config.toml
n_layer = 8
d_model = 128
n_head = 2
n_kv_head = 2
head_dim = 64
d_mlp = 320
vocab_size = 2048
activation = "geglu"
norm = "layernorm"
norm_place = "pre"
norm_eps = 1e-06
positions = "rope"
rope_base = 10000.0
rope_fraction = 1.0
qk_norm = false
attn_scale = 0.125
bias = "qkv"
tie_embeddings = true
parallel_block = false
extras = ["capped logits"]
init = "normal"
init_std_qkv = 0.0405
init_std_o = 0.0
init_std_up = 0.0405
init_std_down = 0.0
optimizer = "muon"
lr = 0.00958
beta1 = 0.93
weight_decay = 0.023
lr_head = 0.00936
grad_clip = 2.0
warmup_steps = 200
schedule = "cos"
final_lr_fraction = 0.0
batch_tokens = 16384
seq_len = 1024
doc_mask = true
train_tokens = 125500000
steps = 7660
dataset = "wikipedia_en"
Each number is 500 + 40 x the weight over the matrix's rms, rounded and kept within 0 to 999. Layers, rows and columns count from 0. Numbers have three digits each.

# layer 4 MLP gate, 320x128, rms 0.143, rows 43-142, columns 0-63
462515545531476504588473513572485467496450545574489530491448454468506455547494506475460565480502469530504478460466498598509470460471540547526486562506512502500477609519505462490480553518455485
458491525483486478498486567452514490534465493453513495465476451556480528427455534502496496465514474503493557444461493457492488455521502542497566418440507479466532464457471502502481567519540553
511494472462511522505548482481506537504488506487499454519509535431532494532563499481463481538462509518513536517488522481457485507480459544525457523466500487541536567479446508497485486475475562
480523502506555530442520456563470534515528527516436465503434518484459502461494522506481476552445470459472514509485481495511540446492572450518450465482524491539584512487514510506502544460472584
475481515448491565516535557468529478556406515519472550484537534468530506459523515522557537465532485528459517516505485549497558487507538541532588535444492445498436435420565522543493448500446448
469470526447509564485476523536544577482510431535481465453478543466512549514534456409438480470511473512485451495537453543467518485424461497528533516439497531548510404576504533457509529454431457
505495536451505539504548482482520572493554479473515490489513504463474469444515533463557502459538455499522465519450409436454503493516498532484464563507497517502529562500526504465503518480495540
468507483497501561503460452508516560549460464497494505515522460463472515470495549476488523469539528563526476474465437543537488498455543525507522449499523562508542520478484482456539441473489532
495533523511479437597572496541559457556500578418490503515485529418486487500442477482486496499515466494584559507521437410490528542512556493503575568403490573525518566432442454513479542428577508
565509522538488471491471521526505446481483501478502539532504520490482497491503442492516486534584474549455551509538513529501565438496489509491590462564537567525473501429482576547476460431477528
543448534513484560481410577528453446466504453551525429503485433555479491577427573441577514462551496455532423564574546539498521494480474571446441491484447436540508490486481504470502531446535523
505453509519518446482532480533588474523489541488512503518523471444534556492453503487488550517551475452555451524571566545533523478526524530436586536505450526570523562533447506556554534524525492
500487462566449466453498477609495535510529476511493493484476454414384489379461552529526514478560415498559469506509492522428490552542479472512454490485534461475464544564495603481543528530563440
535509517413484493466560541439540544479564487507492513387444500529547511515487494507455430488477461530460485456466477493479579504477522504528485457550503537467480463548445493441508391440556534
466514530520520487530491557550536534532478524523479542479527501497496540522458515541585396459532494526514504459437501554563518514413504444402480565445545448475510511478541506547473464509519540
506498495538454480505537477525462584431535385541436448570519519562548480430484527473592507370517499499520510492540523579541460460518489460478512472521471527542504517467442562528485470455516481
525433480482568508505551452511573556553497531470514483409455522458453496529544491535511531490452475459487502495470534526484518523484548535497497550506510459512504495470573517537552492480487476
481545472531461539460485480440483497478530514474480490469509572614446466483475569473542509515485462477436505465483587484523496503528457532438501536577513456501577477482473486473466547493474463
444494536494516594586577527499455512591529411508523542534464543441533483444623507490477537490489454535456448506553476565537504434529519463537526526475542496505500481471535459498489528511492441
485481464547508502476486439524451526541489526499519506489532563475562555541563492489521466470511400503469427563478493532527512506466478428464495550447493507485504481522550438538529500488443423
490542485491500510515517455514575534527495465535503459475537470514471490453537519495468513525508504503529525502508493496525495554536544495538503444474523485527481502520505525524422505530493518
523466478476530514508521518565485529503410505470500488464452492561483588478518457496527504498484454455564514459487537423461530504424543529537506544511438503523448461559515530465501512507520500
543494475491509449527449521505478498540564472464427512516536536451570507440475490457503486492544488501482434538490501479536546531467525511452496531509498477555486618516455517463524589482548487
450513470477543508464531480458531476501532483463519473502495514470456484532513410493469552541456517472487473480504545544525545504517567468577484489479481476514494491519496520496458506496437471
457466563558565493553476527484549581482464454466454488509499449577534506469539462582426462508496483509501527475504425460503534409512554437490493487481485496466557550422490558446550500521485514
576528513550529504481476499474456516463582436518517458525457522455481485509554525418498513508467504505508462485520486555483503490525524480523540463514486480497532513419492512502464554520496516
555414433471472552461523456523507546556558519537492588509503552484505467499440468537493491494545479485441470620476512514458454497515498484486550495487496528460570443487446496547442502472455535
410479521432512471471464440523520445473462466413502525499551512479526506559479506446495490445493468516543508482492433537533534476515526458549510557535443476479480528472558516471499500481476581
512534511507481579519472484516505507499470492503540436523544544468493465471447483478489470546489466528463499441504543494483430471482476514482506494468485509428518504466529544531505511492457500
450479435490443499489534505453482488453535566539484472570452452492524485420526507513491480433519491521495485463505503555544409447517529586493519534469499542422488515535471528577498471506449539
473468506559453472456458521532523518516446603454441547471498464474487482520492439525429510426442420413519492458486470594469504497519456585465487447568500550400513524521464521530486437478511497
605442519521541566526531566430426536479525536422497570563411535511590535490542438442589433505553470540395483517512494561464459536473553436485581553444478556481562471542554425449485423468474523
484475514511440493454507465521468489505595436600511475488490428451521568535544523494526528531512475538418434538519546546504532506502532501494524497533491500484433478504444460565516462509459522
478444485508533554506451462469483507485521581518472476525500561445487549465545457486478525525512615478536509508560447567482479504537448496457580458573500512476504476496510489592451488459451499
522537538470491505410500493476557474555444448520510581483479411510564506496569519482532539536467393453489467445566484493508462529485482530508483495457435544505512522532508438533452500435513512
459381435437533487499519544483465588547529471507506484590479483482548562514525522499485514522500499494481464510473517479452501493604507530561560501387511489507600451439565492456411579485512520
521490557538473491506487526570489536484471448454524527498504505550511467465496557552527534500525480592501496488411453485525468542550517592517440501514442470474471565460526530471480470440494484
619556540529538463444479503511517485526490458444510453502428469494464560527465504472477463551524479463476484487528474492496529546506531490549495492575513516488530524504516466469546457466502481
500490547530527493490391419533508529521468467526474511537430484503532502472457527536505550501502432490460427584478538515479518585480483585522501497497502468567486446535459516553533554550458446
475611451513500538530496480554455540544504475520485542527502566532516526481477498450484464477481395471539509454461518504494501527472514447488495492467496556490449498490617468501526532428526505
486518506554443467543575499530504484497580568495466533509492464447527485557463500486395507493453510500513498432388534461551535538479458392442493384546551519566447473544456462453563555514590492
489483524547551552459524497444464522511505527495516443548511483486494509568494492511514529486559515491480527510554517498520429499463585489435509550550499530418523531537531444494557486486544428
515494470437503494540483523531509556498483476482507533427544527483574494523496482492471533519519560528491543436418499586521538462464485522457535472587529440453492543462490491547520507461456499
411433463443467457522504564476440522506507455551505523525500527447498558455481511546550470566499482509469495481520490527483459490537500478446571533513497576480561515528552467435414528458511512
499578504455439550506434493478446493526527470518513557496504469525511431488443501481541542510511494548455471452484545527480418523450495531552508481480496566579538447441495503497529506550509626
550502534482589496478469496493477520469479454503453493544509500466487553500509465508543467496431566555514506488593491566504476501431436421518508528527472519513509491535516478574538459466503549
409473510475498510461513505523470461537506486472480469539423561477516524567512492511569534537433420460504581476567457488509549525587523502484489509457471556546520490419514515523435525504538525
508521500520543523487516468512493513481599530531507487522499495461398493552474451489490494495494531462527455438544476504484504552553478463383528547597500528592479519548447537551464444470442545
546492542519466534528493503527508512525534496546436471486542551590463608583403439616494475507412526509458470523479495500386515513492519466584549557503459482471486512419507440592499461578533387
502476470573481497516580543503558510430497524504514507503556538473472453544493557510495459508473512487493508535484489522499476485493497477482492489482521526470430491529440527527455428549528475
492501486365494495529523596516572459497479452524455469506446551563452483504542503525575470498475468462468504511420430558502447530484569462476456531502463458516491512517474461523517490473456445
529514486479486412407490475487437416507534490480473444509445456529473515480484455532573510529511484506443492555571532511449484542488545462550567519496505529430538514521533418460451440450474523
443417532469460542415475509564562494537458498513469464514491479503467529451509531503459532417464434430554487509509454500494566482553566521479525559536533468499542519519524443543527516479518511
531451397514494529510515581551541456388481463482486464496519506506552579549535462492536569496532438458474497511457454554503497526460572521494519439429480540490453468469560449441484477488538518
527480418407382459474543522479541570457541448486457530464567545539480501522557482471460581535495528580441507515473452609510586618534523556456523561473458542517464462562485448477461543577522479
489449488450445501529549470457472486480545480543482535485491542542470512453403569407527433499450550465474541471536527501526448527519521598483482570475458475538511470486579571530441508561459486
534544530483562515478587540505448538512511552472403498592529547482537499488484492507602585476454508466511462488497485531463524500463547494560494489425557450465512373454574478456494542500493521
559526465430481482473508511457420557595542544505474497548542532539549520510475469491532531484548513493494466420504493501528491492500463577477515510526543485488537534531484448469485548488476488
545556413508457412474532513496491515457502442464456527433477505580546533480544535465469533388489477467487528482553495455507545436468551547433524416496516573496543522491522470484474505418523424
530472539504476521562476529527562513470527638506479478490501512389484488473560497542480508503464477571482501556484436495484421453516448525513514491470519554474577436455538466508509495472529539
509504515524478530513613464561458476495461456525443537516471516475490535592475550529475543451454522515537484559518496471484541494387483484509520533511376556568503526540472541479531438567449508
556502515442470536510495551462453436542559592571416512481514495444540495482534543514517514532437505411458507505483502489554435513490527461540549522425478527390479514554508554513580530555493491
465461541496526489539474563516522427482423520491483552486588515552610602543549507446593478480494540476462559565479469487495532555395485531509465476503369477438500431462420476515435531498503404
471501414475455525477552526494539517464563518544483528514515434497496535548548472473512460491484511505484471523520451471500470463594562469510563453520433518534492480564543493547538510510462576
541515507511449519472481512502510487469440491515490474503521549501452470474516504474494467433508498503499495497495452492575443479448444483542509502541469491511505492482535445468492483504492471
507520459571475472403454437510488538590493484486413552401501519463506532503475501471463507514531510418456485464451510518506584480481550519420537445528544521504499481567565531555581514489480498
485521501540493504551494565493468483597557503423563435462502482552474510556449488532514411566521519446511425528552461481496518511545488564487441421509579514513472465498499530572463488531493516
518422512514501546476554563547576491545451453583536489506459576407483482403544545493547510449475446508428443648527500583498556482514500494474410559470487472463525497548544492516546459496472495
509458498493517520468482519496545482507497456509528459513494483495522542497489459540516531509521531463532488502459526518489525508488529516452510505510502465568481480486487478475481545486464476
452497468509503530486509474434509484448524463517501519554521522441477481555456450574543528602476547510428428499478540567545516427465494509516526569497532451449492495526473479466481457439529457
502492479522535537480567514541507535507486489424538540500524513492487471494542584542523467486512501619575468516498539485542565501451498505477522568462515481456464484416511547564502508375487497
539504524519533517503550397581462511478548551480497554520428479407581498567484573481431539457473441466507519468504483436539475546539556460473541482435565513567596461507553569596595529475488449
540567506491521502480473477498490517524447515483487529535486474463521484462480530458497490516504520547474470503586476452535450431544478551489482472506492447513446485432529554535552493461443579
453533509552462558424480525593481495595482478490555560508517486553520458414445566522530598478465447479549542464423548472479471413597531546442510560506512465502487496532521520526541556554469495
477512578456506585492501522567446448500499469502480547575530460471470517535603501505499505558541490573453504470509508458540520535444435597546525468596468527572493550439509509494461513472477510
563506490483417471541515539514497556433554471466452466559495579545444655565562508489585532451407407542358544494437548477548597449487575502509502387561494466515496399426521572520528443508576517
483512567528550484537476507504478537510504501463486522544483493538457477528478526572513484518483488445514488548401551486464471566476420493513529565484524486468514500497548534466538519504491510
469494552523512485426558573442497536559504541572417524520482493416571459538493518407532530500475486446535543516470437505562477514458542520517455423491548517487479499394523536511507493548554542
523508511455450505505547475544466552544584438524479479553524521557505579543507539469520498573452484548450449526578482508471564528432506527475533525562485481535451492442523508508520429590438529
467457503513549519547545452491468499526497418525530576502511529471482506520505446466543511505544507555508493609551446513466516511486484461473505503530510540469478446535551535476420443504432517
566481481490501507435477559509559569473478521454501548501475457491457548477534473451550448526532448529439448539514539478560534513469535526421536551448473567495488525536508469596516390477540473
463463567469419444503545501450523475482504490436515562544510479546493576465527468541517498468458489512542561546472526518469508436513499487469472469492474532534448500475545476482507515565487517
507461530422532525532515445444475489527548535496504524535395491516513492520450503530551495488524469444498496458559484541577483493533436499489561481518510542482512460571503535484523506412525536
472474556483526481549531543426472561512577493530474529566523515528485510475538535499479517485484556541552475466526352474544497475520505514491455467501495599463482467495432568478492510552557430
535412510507496465478552533530507549540480460441494577534509550492455576503477429452486491453540471478387586523584541480491492455452459555490502491534541539457435509553441475527509499512493521
439454437477514509544509547487503575526489491467406545508486566468493586446513425506585542427473469478409585497497543502471522444485550502508582519506543407511452505538517525516470533520499499
557499557500527510531430490521503477485446489525444560482513520497472499481527456557437513507501554545493474535511530479477534440502504530497539489467523483486561430509475505508435472481501430
401442459441518517404527557533508528544466467498385504497499433567468571522525463464562467532498402478419585551516429497518410511498551447521553541533476535442492438534495478527526409418466505
572597474523483474494464534529514549546450525501534418541475546477532525517514515430553497445520505545492480474511530455501478548470488538522520491542484463478518484520497535510520457464546533
507523532492476525387576488558495497525467503460463461536509490539545595534461419471484509499509507454488531453457484553596493480472507459479468498505566486450466443508505487508447502543497485
458555494514516528506490525541501579458462492488512509501458492464595479449533462495506525475497525444461544514506492507543498469498494500600563520526547545505546486495469504495530484531521509
437512529502489435498532500475514487549562454545518573500411511480530454539489497500559509575453437514542438499467499495478509560567480513461590538479514442460499499460530507401447506532522576
497506461524541561471543432512545491457499546533457520431510478544533432401492483455513522433473485461513473547427506548483504477492472538501488490491497557469512507526481468447452576516531436
586467536479486479516515518473491555518497468472431551537493492446517550473461475505475549528443437460452479504496464509486432546522495430544565545429476494476493447577455509415483422481446431
488558487446510512470482413443551431500517488601543511479538563514494566499468505525550467501544472543484507447565483445476572512476494477488554482455414514465536490513562554416520479515515506
481441514561455563481490577537518510509548461419531489524509518463483525529509523521506460515490451494501508498508538479570552509471494548467463492543512483489429461586531420459484489487471449
545494540500423529451600496464485563437480503490560573493502458504446573524497453457408518564589554579520470557535537599452503524512545556501548489545454472433544470473476456515496518486474517
444563483437559514523598528455495513488473493495429541481510469483504505469533488492537471494530504555451459507487567555455498491491540484527457528520429526456478458496471506496452464503538521
506503502484500501493481546464458482482406531550537548491526494479553481545433515510540470519516484533511444456481441503576492486523487521461467477550529525541503477472527552520584495566471552
483473492477462391497460497525530541436507542513502467553454530462496596475544431458474409494447406457545511552455520462585512523470509531530525479472506440443496468490503506491462514466488556